config = dict(
    d_mlp=1344,
    vocab_size=8432,
    norm='rmsnorm',
    rope_base=10000.0,
    tie_embeddings=False,
    init_std_qkv=0.0339,
    lr=0.0058,
    schedule='wsd',
    seq_len=384,
    doc_mask=True,
)
Each number is 200 + 20 x the weight over its row's rms, rounded and kept within 0 to 999. Layers, rows and columns count from 0. The size before them is the row's rms in percent of the matrix's.

# layer 4 MLP gate, 1344x512, rms 0.0636, rows 733-841, columns 128-191
101,213,171,167,182,195,212,172,247,227,229,200,216,205,166,181,225,157,246,240,204,197,186,194,177,187,162,202,210,222,223,254,215,181,189,177,185,182,243,209,182,193,216,198,216,203,218,184,185,196,193,189,187,198,174,236,185,180,181,181,222,195,188,200,197
103,209,197,183,189,237,228,190,184,180,173,207,201,209,237,199,209,208,195,197,211,188,196,240,206,217,196,214,200,191,235,199,205,207,173,212,227,163,197,209,174,220,188,196,205,165,214,214,209,220,201,221,225,209,220,149,196,212,209,228,211,234,180,208,171
101,195,214,191,187,159,217,212,182,217,218,246,216,163,214,206,196,220,190,228,159,193,203,176,202,209,191,221,190,192,188,203,221,205,228,207,175,191,180,239,190,198,174,220,182,174,167,212,172,195,191,179,193,258,212,180,196,176,219,190,204,199,193,174,200
103,222,186,200,188,185,197,203,216,195,201,207,225,226,234,213,162,212,172,238,170,231,183,202,195,202,191,215,186,194,206,197,233,189,163,222,201,194,200,166,235,194,215,206,217,221,196,203,219,198,212,194,215,191,195,199,249,229,194,225,197,211,197,189,225
100,186,212,195,235,165,204,196,197,225,211,176,151,197,187,205,196,207,199,195,206,194,223,188,166,245,222,240,179,242,207,170,221,174,167,221,189,200,219,170,187,199,250,165,195,204,197,218,199,211,220,216,179,194,164,197,202,176,178,199,163,173,186,212,225
093,185,192,187,198,194,210,175,163,189,228,206,219,227,247,179,219,225,165,186,203,222,184,211,216,210,208,200,165,189,206,205,178,203,207,202,184,216,195,224,171,203,177,229,197,205,184,208,216,186,212,215,210,185,229,206,172,171,177,188,190,204,218,175,195
091,239,222,210,162,179,185,197,184,210,212,180,229,177,212,212,180,177,202,238,203,205,217,225,215,197,177,206,177,197,223,197,204,188,203,183,203,189,235,208,198,177,176,233,234,152,199,197,211,198,163,213,252,189,183,213,219,212,186,198,178,177,187,232,182
108,202,199,224,167,198,188,189,238,198,200,206,154,227,171,192,217,201,195,207,242,208,216,210,210,227,191,210,210,218,217,225,194,204,187,227,195,240,211,184,189,195,152,218,218,196,196,139,195,188,177,219,182,202,219,223,221,195,200,195,192,178,171,201,180
096,218,202,210,207,202,186,189,218,223,218,176,235,185,194,186,193,187,196,179,198,203,191,205,193,200,201,176,188,203,224,202,183,204,201,196,181,205,198,202,220,166,211,199,191,191,164,200,186,206,203,206,212,205,220,226,174,178,205,196,204,170,261,180,234
099,186,198,165,203,195,233,194,205,258,218,195,182,188,187,205,170,160,218,186,211,183,200,206,198,191,211,207,206,158,202,203,198,199,177,179,195,183,213,196,212,207,182,157,180,200,162,180,191,209,211,202,185,177,210,187,171,141,175,223,213,187,250,222,211
098,195,165,200,182,230,193,180,188,178,205,171,229,183,169,190,189,182,183,193,185,211,215,203,172,226,208,215,195,178,209,190,205,209,201,225,177,201,188,210,174,231,189,232,193,246,219,212,222,178,173,187,219,190,216,221,192,204,180,190,167,171,189,232,170
109,236,184,194,215,226,179,215,191,206,165,191,200,199,205,186,185,173,223,200,191,172,240,200,196,226,175,206,204,199,204,165,215,162,239,229,197,229,194,209,213,176,187,226,215,202,160,224,168,199,195,190,217,190,205,199,211,198,212,188,202,203,247,156,212
099,173,182,222,201,203,172,206,208,175,212,218,220,186,185,223,215,201,197,194,211,205,171,226,176,177,189,189,189,200,200,207,201,205,190,207,183,177,158,214,207,179,193,177,218,190,214,228,218,210,196,184,220,175,175,225,198,236,179,203,177,206,217,194,194
102,191,202,232,193,192,195,216,233,179,192,183,179,202,208,187,216,223,187,208,197,174,209,206,160,182,223,184,191,197,180,184,197,205,174,179,233,159,217,212,177,159,166,209,203,169,194,183,282,185,236,196,173,173,190,185,198,194,178,194,183,219,187,211,220
101,185,196,208,176,168,199,173,199,181,189,197,235,235,247,175,179,185,230,229,190,222,151,182,222,151,180,194,183,176,181,199,195,218,235,204,221,187,185,202,202,202,189,210,179,206,180,197,174,211,197,177,206,192,209,175,187,191,194,193,188,186,208,243,211
087,215,208,217,204,186,189,225,175,230,217,190,175,234,172,182,201,239,199,229,165,208,219,180,191,183,203,181,185,210,212,218,205,210,166,218,216,196,150,195,208,177,187,230,218,203,162,204,180,198,195,200,209,150,159,221,231,200,212,195,194,206,199,201,185
104,201,199,174,163,194,223,186,202,191,198,217,201,204,221,245,164,215,178,197,193,202,221,188,206,186,206,194,229,155,211,211,176,181,210,204,174,178,220,175,226,215,187,205,220,223,221,201,171,209,212,203,220,199,204,224,197,173,223,198,195,235,202,183,171
099,184,146,202,210,209,198,229,215,209,193,218,192,187,202,219,176,199,169,173,220,231,201,186,188,206,217,202,211,223,199,222,189,196,227,200,197,198,219,198,203,191,213,243,194,226,186,185,191,198,205,178,215,232,200,233,216,198,220,213,159,182,201,208,147
094,228,168,187,202,219,226,177,229,214,192,197,234,201,232,226,176,226,208,196,201,195,192,172,193,219,168,205,180,217,250,192,214,210,222,229,202,223,194,203,207,201,220,187,194,233,224,203,188,201,196,223,212,175,216,196,213,188,216,179,211,167,161,206,210
103,208,193,220,182,198,150,180,190,232,192,199,189,188,202,205,211,163,211,173,213,202,228,152,189,170,205,159,181,203,189,179,223,242,187,239,200,185,188,175,190,194,218,198,203,174,205,186,204,223,162,179,156,189,220,207,199,243,195,204,183,217,184,197,185
098,165,171,195,227,198,208,210,200,201,183,248,219,204,194,198,197,227,178,191,264,189,191,202,214,201,189,199,182,232,197,197,220,253,220,174,236,209,176,216,218,185,189,193,177,179,202,217,179,189,166,195,244,163,177,229,193,171,218,207,198,207,177,207,227
094,201,173,182,216,207,190,185,163,203,202,227,229,210,218,201,191,182,192,199,199,226,216,223,198,210,202,179,218,231,182,173,197,251,212,199,187,193,235,189,217,221,233,219,211,205,160,201,171,215,200,185,210,198,183,182,185,220,186,177,216,165,200,226,207
095,224,184,173,216,152,205,193,219,228,227,160,190,173,207,192,220,206,210,213,212,211,194,197,171,210,203,160,188,164,208,205,185,196,198,178,205,200,183,221,196,182,219,166,186,218,245,222,223,156,180,217,216,230,231,218,211,214,204,167,215,180,214,193,182
103,184,196,205,195,195,203,232,179,224,177,201,233,219,217,214,210,213,182,201,206,181,159,225,203,190,209,216,185,214,193,230,195,182,185,210,221,204,191,183,222,202,198,191,228,241,213,212,183,196,178,220,212,171,188,200,225,189,212,200,208,201,186,214,191
107,182,198,228,205,209,192,213,219,208,197,200,206,186,210,208,181,230,185,182,207,213,230,208,237,192,202,191,195,198,198,172,172,192,213,183,181,212,219,202,215,197,181,193,189,191,210,217,224,232,194,225,201,218,203,245,188,160,212,234,183,190,193,237,201
103,202,199,209,207,166,184,213,212,240,234,216,195,200,194,233,189,200,193,200,167,189,235,207,213,169,198,220,176,182,189,186,199,198,209,180,173,199,228,181,226,209,230,209,183,208,197,191,192,162,195,202,187,193,169,213,190,178,204,194,184,208,197,187,228
100,206,224,196,216,203,200,187,173,208,205,189,209,170,222,204,242,229,206,175,169,203,214,236,212,228,236,193,210,186,167,215,194,203,210,218,182,189,237,220,211,195,212,194,188,202,210,215,214,168,184,203,222,225,189,189,224,210,186,201,183,190,169,188,159
097,178,217,184,186,191,229,218,168,211,175,194,221,212,210,191,217,203,218,173,180,176,181,227,187,202,244,205,179,201,195,167,195,185,241,196,220,177,175,179,205,189,196,229,181,246,229,182,208,179,233,187,237,202,202,182,181,215,203,176,211,152,190,189,217
101,194,183,169,185,221,187,208,217,207,196,215,214,203,179,191,196,185,222,202,165,213,193,190,197,213,163,212,143,202,192,203,175,209,199,225,211,224,215,208,205,201,226,221,182,232,198,217,215,194,178,225,220,185,168,167,215,187,228,169,183,177,217,224,223
104,184,209,199,205,211,216,194,191,166,188,221,184,176,237,215,212,174,199,190,238,249,202,218,211,186,214,201,182,213,214,193,223,220,158,199,190,195,187,208,187,159,227,183,228,209,216,213,251,188,189,196,195,186,179,229,194,199,178,174,195,238,176,199,188
100,229,228,182,217,199,209,184,173,216,190,221,173,201,223,200,186,208,180,168,195,190,206,181,254,184,224,188,187,161,157,168,189,216,202,202,185,194,226,206,191,210,202,192,230,209,220,196,227,188,176,200,192,190,220,195,184,166,170,190,194,193,205,207,182
105,176,226,235,199,212,208,199,169,208,199,221,232,205,217,214,203,175,203,197,188,166,212,210,212,165,199,207,214,171,196,187,226,171,168,199,208,202,265,219,183,211,200,199,197,195,183,201,222,212,226,209,210,184,176,200,204,178,201,168,184,180,170,222,176
099,203,200,215,237,200,154,223,234,202,178,186,169,220,196,192,209,214,207,165,198,196,239,221,199,205,185,222,185,192,172,207,231,225,177,178,184,198,174,212,200,200,184,221,205,212,197,242,248,200,189,226,195,203,222,215,186,164,215,205,209,239,194,212,259
102,191,217,200,213,183,182,215,221,161,221,194,212,200,238,212,234,225,199,183,206,199,212,205,222,220,196,205,197,199,208,209,225,203,201,231,207,181,218,198,214,222,191,188,200,248,218,202,204,192,190,213,221,169,198,199,207,192,175,186,157,211,189,158,220
095,191,205,201,192,232,191,202,207,232,208,174,241,214,225,212,219,192,211,217,207,198,216,196,245,209,206,201,170,166,194,238,198,198,199,164,216,203,181,207,197,181,207,200,229,208,223,189,217,188,196,162,206,179,187,216,181,200,223,201,173,228,208,215,165
102,189,176,219,212,193,205,184,189,214,222,188,196,201,194,217,202,146,202,178,237,222,150,203,182,208,175,197,204,213,187,159,196,208,202,208,221,179,174,244,191,192,168,216,176,194,224,229,192,210,154,215,208,206,209,234,218,189,194,216,201,154,224,210,211
096,203,232,202,210,202,192,182,207,216,179,209,181,200,220,197,190,228,188,182,207,215,200,206,176,201,192,177,162,194,197,208,204,209,212,179,222,211,248,167,187,186,196,175,169,235,191,228,200,195,201,215,196,219,188,203,210,190,219,185,224,166,225,207,179
094,191,240,196,181,182,164,195,157,197,223,236,180,210,173,224,207,164,157,221,210,204,198,193,205,146,182,222,209,166,179,220,182,239,218,191,168,228,191,175,200,233,207,207,178,235,193,164,181,197,176,206,209,203,178,197,181,225,217,184,230,181,235,211,204
105,194,216,185,197,213,186,214,215,209,203,237,178,228,167,205,190,231,190,206,170,197,197,189,209,169,137,194,194,213,193,211,173,189,171,227,206,223,205,208,189,186,234,176,191,221,202,226,183,176,187,200,205,196,175,196,209,196,195,172,211,182,214,155,182
103,193,190,190,219,193,178,206,207,216,199,197,223,190,214,223,198,183,221,206,192,204,214,220,233,236,206,193,215,204,210,225,218,186,223,183,233,193,215,199,222,249,208,215,214,195,179,155,188,231,204,188,181,160,207,209,201,217,186,183,209,225,232,187,172
091,219,216,229,192,202,160,157,211,222,205,231,196,239,191,194,204,162,212,188,159,192,203,197,186,189,183,184,212,203,204,167,211,206,231,202,223,215,207,207,210,198,206,183,207,178,158,213,186,221,189,193,181,190,196,192,188,151,226,212,212,201,207,231,200
105,224,167,236,209,189,206,204,219,222,206,179,224,163,209,205,214,208,208,201,185,182,202,197,161,204,168,197,188,217,187,194,181,160,173,174,212,197,220,212,189,175,225,210,205,224,195,207,222,209,190,221,182,211,204,221,219,216,202,181,179,222,209,213,232
096,235,190,207,217,188,195,222,194,225,195,231,203,175,207,235,179,186,180,247,193,223,235,234,207,193,158,216,217,182,178,191,187,162,200,182,191,195,224,222,204,227,183,183,199,211,216,173,206,197,148,237,196,193,236,191,221,236,205,172,201,205,191,200,211
097,198,173,168,194,206,211,200,178,217,201,221,192,206,231,167,196,219,205,189,207,218,187,199,233,196,180,193,193,212,182,199,208,198,206,176,235,205,194,209,170,194,225,187,181,202,217,212,160,246,211,211,217,180,212,210,194,202,199,204,206,209,218,209,209
099,180,238,202,206,177,184,224,205,211,244,198,231,162,223,224,226,225,203,186,193,136,201,232,171,210,190,193,211,192,178,203,203,239,202,191,210,178,176,192,212,199,213,187,194,185,183,149,207,224,185,226,206,215,200,207,234,195,185,215,220,192,157,249,179
101,220,204,244,192,221,210,227,175,199,161,231,186,199,226,230,228,215,229,229,207,198,177,195,186,187,207,215,218,194,194,187,199,169,198,204,173,212,206,228,203,243,257,228,219,180,213,217,229,193,195,197,213,180,204,211,208,197,191,204,199,211,251,241,205
105,202,191,220,197,198,191,195,173,189,201,202,193,229,203,165,177,195,204,179,201,201,205,178,186,203,231,192,231,198,197,191,182,189,214,195,167,188,196,189,185,185,198,210,209,253,187,203,221,232,166,210,188,170,196,194,207,198,185,201,201,203,175,180,218
093,227,217,229,192,190,176,162,189,206,209,191,180,204,223,185,194,208,196,182,152,196,181,176,218,205,197,174,218,190,190,172,178,202,219,222,227,193,219,204,228,215,184,222,204,224,166,199,224,215,221,228,193,168,209,193,208,189,193,220,205,235,204,196,216
097,207,192,213,206,166,186,177,200,225,187,161,221,206,191,165,202,199,214,208,182,210,226,160,211,237,175,226,187,209,223,198,199,188,141,203,206,186,209,216,224,192,190,189,199,209,233,205,192,242,208,223,204,191,185,208,199,213,196,237,196,201,203,200,183
097,211,238,231,190,202,205,207,209,184,188,187,190,219,201,183,182,215,222,201,194,173,209,176,187,199,207,209,193,208,231,225,165,163,196,206,170,178,200,196,187,191,185,184,239,218,223,194,146,184,195,180,188,208,243,192,180,199,198,202,193,206,196,217,237
100,217,181,220,202,185,209,191,201,176,192,221,207,228,204,216,178,175,227,225,213,186,193,145,175,163,202,183,203,210,199,177,226,231,231,216,186,178,182,220,219,220,201,184,165,189,191,216,220,215,207,216,176,198,200,232,212,176,159,159,205,210,197,204,166
101,183,165,233,202,184,175,144,187,202,157,210,177,211,220,172,187,170,201,198,185,212,225,232,172,221,189,177,199,166,189,164,216,203,223,215,210,188,190,191,188,196,173,228,193,222,219,190,187,204,173,166,169,190,216,203,215,210,195,196,206,188,194,172,242
102,217,149,187,190,194,188,218,197,191,176,218,207,173,191,219,203,210,214,199,175,178,217,235,179,157,210,203,172,193,171,216,237,195,145,208,175,191,180,210,192,190,215,238,220,228,180,208,237,180,215,192,175,216,160,184,210,192,206,206,199,180,180,171,217
103,198,196,202,226,204,205,207,205,211,193,195,207,230,196,209,218,213,184,219,183,190,176,180,188,213,198,197,202,193,204,185,216,213,186,202,161,200,206,146,225,228,227,222,206,230,225,193,239,193,198,192,173,196,191,236,178,175,238,213,207,201,176,201,217
105,171,167,179,228,224,227,155,196,183,189,219,214,206,221,211,190,221,192,202,209,228,206,211,232,216,197,148,211,174,206,194,210,228,169,218,211,215,207,167,213,209,203,180,235,203,206,163,224,215,199,169,194,192,204,191,224,214,207,194,196,205,186,235,205
087,175,197,206,207,207,202,186,200,189,163,188,189,221,177,201,204,225,200,190,193,221,177,199,208,157,196,197,226,189,228,219,205,158,249,217,201,185,201,185,228,218,210,183,204,213,209,237,196,167,222,224,228,205,185,203,207,208,180,150,203,226,167,170,206
100,188,228,183,172,181,193,203,202,197,184,171,230,196,231,197,185,232,199,218,201,221,189,207,210,243,174,177,199,227,180,209,198,185,178,197,203,174,207,199,199,190,194,158,199,215,168,167,197,197,194,186,199,187,182,197,190,244,176,224,180,191,188,195,203
102,181,227,166,209,192,230,168,231,172,208,182,184,194,211,249,180,184,167,203,197,206,200,185,187,195,228,221,191,221,209,195,215,207,214,179,173,180,184,242,190,154,134,198,185,242,195,215,221,200,181,198,205,178,202,178,194,196,195,156,210,239,185,228,202
096,180,171,199,211,193,227,219,186,216,239,179,190,219,206,200,194,232,203,197,202,182,174,194,190,197,196,186,182,200,187,182,236,193,234,195,226,219,181,197,224,205,179,178,215,212,174,213,182,157,199,214,173,192,181,169,187,174,203,171,217,220,174,201,219
101,206,184,216,188,204,206,183,183,183,196,204,213,206,190,174,206,211,207,165,159,180,157,202,197,183,185,201,183,213,178,213,197,191,179,170,190,231,195,214,232,214,180,232,201,172,226,214,198,189,230,224,195,181,240,227,178,203,203,197,198,218,199,170,194
098,177,198,182,154,207,173,241,230,193,235,191,186,197,216,214,186,197,180,181,232,210,188,169,176,197,210,173,200,206,211,201,207,209,199,239,177,163,183,197,236,226,179,169,214,201,188,188,203,206,188,181,196,163,194,201,210,195,211,194,196,198,209,191,173
103,186,208,182,207,226,197,193,192,210,187,198,201,222,195,192,222,214,200,191,211,200,203,200,198,198,172,172,199,215,178,184,215,200,205,237,215,183,193,210,162,183,168,211,221,218,234,198,211,167,191,206,176,210,201,200,186,231,251,196,157,248,219,186,194
101,220,187,195,256,205,214,167,187,176,154,213,208,243,189,221,217,221,209,228,180,230,230,193,207,213,177,200,211,202,231,196,190,208,207,218,182,184,203,199,166,199,170,208,201,212,219,211,189,210,194,199,180,192,223,182,225,221,191,177,183,178,192,215,213
102,208,217,220,207,163,224,208,181,190,239,191,161,187,207,252,198,198,188,208,226,190,202,194,194,151,218,214,195,214,193,194,174,216,202,188,205,169,175,224,195,195,214,194,148,223,186,195,201,205,191,234,187,209,204,180,180,188,199,240,184,182,222,204,228
111,247,220,195,168,208,184,245,238,212,206,228,231,193,242,243,230,185,198,208,176,233,187,204,205,218,195,206,172,186,197,212,217,221,236,168,185,214,177,244,195,181,207,231,206,170,152,205,181,178,201,180,179,208,219,213,184,237,161,200,197,197,234,228,178
093,204,211,219,171,218,214,219,181,236,176,207,208,195,196,179,220,211,217,186,179,201,212,176,178,208,175,175,169,161,187,226,189,212,194,198,182,209,208,205,181,229,264,184,168,184,205,200,195,159,192,198,161,150,185,191,179,196,199,201,219,162,211,183,182
101,202,224,206,227,232,175,177,200,180,178,212,165,189,202,173,229,218,151,186,220,174,183,198,189,191,166,201,201,211,204,190,230,232,204,200,206,217,192,210,224,181,188,189,223,223,232,173,192,178,159,198,209,200,217,181,247,212,191,218,173,204,232,176,240
096,188,207,172,202,220,209,210,213,173,183,210,226,206,164,204,199,177,215,189,167,197,202,172,204,212,189,225,197,204,208,178,177,188,201,232,200,183,212,250,202,192,232,199,218,198,192,215,211,195,179,225,177,163,210,173,213,214,179,162,240,159,236,184,220
101,159,186,211,197,211,216,221,199,183,215,225,207,206,195,224,184,226,194,199,209,189,206,182,206,239,213,190,194,240,204,203,207,215,182,221,158,179,181,247,190,187,220,166,216,211,188,184,210,176,189,183,191,195,213,202,184,220,209,223,204,175,189,213,193
097,183,213,186,195,227,167,222,202,208,207,202,196,178,151,201,186,216,222,199,201,193,195,156,214,166,203,202,173,174,196,203,234,222,189,157,239,200,175,217,173,243,222,158,189,225,185,198,204,181,188,175,183,204,202,200,217,188,187,204,199,197,214,214,206
098,207,225,211,196,149,248,201,177,177,183,219,185,187,194,153,198,225,213,189,203,210,217,171,218,205,167,221,193,194,203,181,173,239,205,117,192,214,215,172,211,193,183,201,215,192,228,198,190,228,206,188,199,201,181,188,223,201,176,204,183,171,199,204,201
096,194,185,201,177,196,202,184,169,243,192,180,219,199,242,177,169,168,224,200,219,223,196,217,192,205,199,203,193,195,219,231,184,180,204,213,201,202,200,192,201,194,208,203,207,223,195,158,215,185,201,207,195,149,176,241,208,235,197,200,192,195,227,208,228
097,193,198,220,189,198,190,175,205,206,168,226,207,216,182,190,189,194,214,199,164,215,201,188,198,192,175,186,185,215,208,189,185,188,182,207,200,213,215,225,194,196,203,169,182,179,190,210,225,189,194,192,232,226,142,175,199,192,190,219,158,146,200,220,156
103,216,207,198,168,189,177,194,199,216,194,192,181,194,190,215,205,192,167,200,235,177,192,194,196,202,192,169,226,202,195,216,215,242,221,213,188,173,213,187,188,188,218,191,170,163,201,187,183,182,192,194,246,181,195,204,195,173,223,204,203,247,176,198,184
104,183,215,194,161,195,191,230,213,177,191,199,189,180,192,214,164,207,219,165,163,227,205,191,173,211,209,170,212,198,225,177,156,205,232,210,185,220,192,230,214,170,202,187,211,208,170,267,167,186,179,200,188,204,228,178,208,198,217,192,154,204,220,204,164
096,174,200,209,158,198,213,196,214,197,253,225,209,224,197,189,167,192,180,186,208,180,216,181,219,214,165,190,167,185,185,194,233,195,237,198,197,178,234,227,218,179,212,196,180,223,211,211,189,209,201,167,175,194,172,190,222,203,201,169,219,165,160,172,211
101,158,211,199,190,238,188,169,211,164,214,219,211,190,162,212,164,184,193,159,204,224,159,192,202,191,227,216,188,210,167,180,223,189,163,212,220,182,174,160,202,240,203,209,238,185,186,171,205,187,216,196,170,229,154,191,194,218,165,192,197,185,235,199,212
100,189,217,178,208,193,155,161,166,241,191,226,247,181,211,224,175,221,214,187,194,193,175,205,169,170,212,158,148,192,205,162,216,173,191,191,181,211,172,218,204,206,177,170,192,219,210,178,227,182,203,200,191,166,208,198,203,236,185,185,201,213,207,222,161
102,181,172,219,206,176,186,197,188,234,198,207,201,212,202,191,225,202,179,229,191,184,218,197,193,241,198,190,196,204,202,165,201,214,193,178,223,223,190,200,217,210,234,215,200,183,222,201,180,212,213,192,176,257,160,192,216,174,206,172,217,182,220,198,193
092,149,191,194,198,187,203,221,183,216,165,194,213,229,218,180,205,218,195,186,224,212,221,185,197,182,209,186,156,211,201,178,158,219,185,206,217,220,220,193,183,190,200,246,197,189,199,204,197,202,192,210,215,200,220,165,229,195,167,190,240,213,220,199,238
106,209,210,204,174,178,244,195,182,168,179,212,224,193,207,202,176,201,181,197,217,235,158,196,169,210,186,243,225,167,199,225,211,188,184,206,229,201,220,206,209,200,175,196,189,184,207,173,167,169,213,208,191,162,156,221,216,205,201,185,204,215,190,206,168
099,178,180,195,201,194,226,213,188,201,208,226,215,185,235,208,170,169,169,204,198,198,208,196,192,227,224,173,232,184,181,189,213,218,198,200,181,208,220,201,188,193,236,196,204,204,188,198,206,218,226,213,199,185,234,208,216,172,193,253,239,209,184,209,191
105,199,219,205,216,218,192,218,224,191,190,178,218,212,220,175,213,176,201,212,205,208,193,216,189,225,196,195,188,201,189,201,212,182,186,182,186,171,252,193,234,219,190,229,207,211,206,199,180,199,200,177,183,206,213,226,203,214,216,237,201,212,210,230,201
107,200,173,228,225,192,154,189,206,202,178,236,198,203,153,186,172,148,166,205,215,216,223,173,214,181,199,192,223,176,198,191,235,224,238,195,222,196,198,240,205,235,171,206,199,179,201,192,212,197,217,204,234,185,202,178,225,193,215,201,199,212,167,186,223
099,204,221,224,201,209,196,209,166,191,208,179,222,232,203,190,235,229,179,169,213,211,244,213,200,191,202,199,213,163,216,190,209,200,201,208,207,198,221,191,204,204,221,163,173,186,206,227,190,213,191,198,192,176,218,176,162,200,228,238,182,190,192,182,199
097,213,236,198,204,206,190,179,195,187,188,235,209,229,224,204,194,206,177,167,193,216,166,164,204,178,199,209,261,175,165,230,184,200,224,221,242,251,192,196,212,210,221,178,187,172,181,209,176,194,193,171,182,166,192,209,226,197,202,195,189,203,206,183,203
096,171,179,197,194,214,201,199,189,172,187,200,177,230,202,203,206,214,196,203,177,182,211,195,216,214,198,211,195,172,218,220,216,195,149,211,210,211,249,199,207,201,180,199,186,191,182,205,213,232,172,212,202,179,182,212,183,186,178,223,189,191,213,213,205
100,201,184,175,198,207,189,227,156,201,200,229,194,194,216,186,196,176,172,234,177,179,231,202,189,182,197,197,224,206,185,198,212,195,186,186,191,208,192,198,188,190,188,194,221,208,214,213,206,203,189,184,192,193,191,186,211,179,168,191,198,207,197,178,211
108,200,177,193,195,187,235,216,174,216,217,218,194,206,177,155,227,198,204,191,214,192,220,180,238,181,212,202,183,218,194,203,191,241,208,208,207,201,184,197,208,232,225,163,190,180,218,225,195,186,201,167,189,198,197,202,220,168,170,210,182,212,160,206,199
097,246,174,180,211,149,220,201,224,232,203,181,195,184,201,180,205,193,213,197,197,189,175,197,194,221,190,195,204,159,215,208,203,174,159,222,194,191,163,204,169,221,215,234,155,220,181,194,206,174,174,195,211,169,198,198,180,232,167,218,208,175,237,201,241
106,245,201,237,191,193,214,243,227,207,236,178,209,166,202,178,209,223,189,186,237,179,227,218,194,217,201,191,200,169,207,218,205,188,206,203,208,197,227,233,218,174,187,190,194,242,190,183,218,185,189,212,209,202,215,191,198,202,232,193,168,224,184,215,171
103,211,190,216,177,211,222,200,165,215,191,215,190,228,184,219,198,207,168,174,209,213,182,190,169,239,207,225,224,206,220,201,200,181,218,210,234,179,186,211,209,221,223,195,167,202,195,212,182,183,203,171,213,166,196,213,203,198,192,139,214,197,208,192,199
096,207,179,233,203,204,176,183,206,206,187,178,156,180,209,189,249,184,165,232,205,190,171,206,187,206,215,225,195,168,216,215,206,213,233,197,245,206,178,208,215,190,195,200,219,217,164,181,181,156,172,189,204,218,216,215,216,159,175,190,198,204,182,176,205
099,191,210,194,197,168,231,172,199,198,200,215,240,188,241,188,234,184,237,199,193,221,216,161,159,192,236,201,204,196,208,193,216,175,199,226,210,180,195,196,236,212,199,228,232,194,187,224,216,195,187,159,178,215,194,179,178,202,194,180,211,169,226,226,195
093,243,200,188,199,191,187,197,207,214,193,206,200,233,175,184,163,200,171,199,213,203,209,170,258,174,190,216,211,186,198,216,198,209,209,183,197,207,216,180,217,186,180,175,194,204,171,226,176,222,185,169,259,193,223,165,207,196,208,214,198,207,236,166,187
103,182,201,222,172,253,220,201,220,211,146,172,214,222,194,199,217,194,230,227,212,195,205,184,207,231,178,171,194,195,219,165,198,198,180,204,189,202,207,226,210,170,200,212,216,227,235,212,214,181,177,233,217,192,172,172,238,206,205,173,192,197,194,180,183
103,200,187,199,209,175,224,160,219,225,230,198,220,222,169,240,195,213,185,177,181,177,193,214,207,202,239,180,200,199,202,193,244,175,208,210,223,206,228,196,219,215,235,165,221,201,169,196,189,219,172,174,212,172,200,202,226,182,172,204,175,183,205,209,214
104,177,218,215,190,204,215,177,215,213,230,208,187,181,166,197,197,222,241,206,205,218,232,191,196,210,206,166,189,173,180,199,209,213,201,154,209,198,161,189,178,209,197,162,193,186,220,191,195,213,153,218,197,204,191,206,221,167,208,169,205,216,197,228,201
098,180,169,195,143,184,194,207,235,179,174,203,173,184,226,184,185,220,227,228,198,192,233,191,205,204,188,195,237,259,210,201,208,199,212,235,226,152,203,201,177,195,213,213,195,192,208,220,206,202,218,239,207,202,177,181,204,173,218,225,201,196,189,224,181
104,206,192,198,197,221,207,209,220,236,195,228,181,201,204,201,190,183,196,154,239,187,222,228,216,165,201,170,192,233,201,193,193,201,205,193,208,192,220,208,237,194,204,199,203,172,184,198,234,210,217,204,223,186,214,161,227,189,200,214,210,203,210,222,189
096,169,195,200,232,167,189,203,212,207,223,231,193,195,191,224,215,182,208,199,197,173,215,199,251,183,213,219,208,232,180,188,215,225,173,192,210,213,195,187,224,223,192,188,156,229,176,192,169,172,196,211,171,179,204,213,196,189,199,200,198,184,166,202,197
104,174,194,218,232,177,229,185,167,195,189,173,216,202,203,154,185,204,217,192,189,183,218,175,194,214,204,190,189,200,189,243,188,187,156,223,192,232,224,221,181,202,193,188,213,160,221,209,202,199,191,205,199,205,203,191,194,187,192,190,160,193,232,223,181
107,215,190,200,197,207,191,221,179,223,195,178,222,221,187,209,203,182,169,198,177,208,185,203,196,215,215,184,200,209,189,217,217,211,243,208,219,172,197,238,216,209,190,234,238,166,200,201,212,180,181,202,198,209,193,196,219,196,231,220,177,243,204,187,190
089,205,187,183,193,182,210,233,207,210,188,191,208,193,246,190,174,186,193,206,205,210,196,228,221,221,199,200,183,198,157,229,218,202,201,213,189,195,170,234,201,200,209,181,187,243,194,223,185,201,199,191,196,194,182,185,238,193,191,192,223,232,222,225,221
104,198,198,169,190,228,214,194,205,203,180,242,205,187,195,169,176,196,187,182,223,207,191,203,244,230,175,201,157,182,198,191,163,179,210,208,199,194,203,217,195,228,204,191,197,191,197,202,194,182,180,215,202,208,182,191,204,206,206,199,183,171,179,185,188
103,176,195,200,179,234,206,198,210,205,205,190,214,234,183,173,189,163,230,208,226,209,194,189,192,215,197,201,200,244,174,167,206,195,199,179,186,199,196,167,201,206,211,191,223,208,212,203,220,194,177,200,222,237,197,224,202,237,209,176,193,210,182,207,171
093,150,212,149,219,203,203,185,193,214,189,184,183,194,181,169,205,191,166,221,200,177,240,190,232,236,192,190,173,188,225,146,201,207,195,233,198,179,174,214,181,209,238,222,181,183,229,201,194,165,196,229,183,181,194,187,198,171,172,203,196,198,221,182,206
094,192,194,214,199,188,188,228,217,200,238,211,199,179,228,207,173,174,196,204,203,217,229,221,194,167,195,202,193,209,194,231,192,167,192,192,196,183,201,162,210,182,189,158,228,237,187,162,196,209,219,180,192,210,210,190,176,199,243,162,191,175,182,224,186
096,180,190,182,208,222,210,171,225,239,201,208,203,217,199,185,215,216,183,208,190,215,250,204,202,205,193,212,246,219,220,216,208,215,177,184,189,222,201,195,200,197,200,149,219,186,183,235,185,177,210,203,162,189,179,175,189,200,213,224,179,218,204,199,195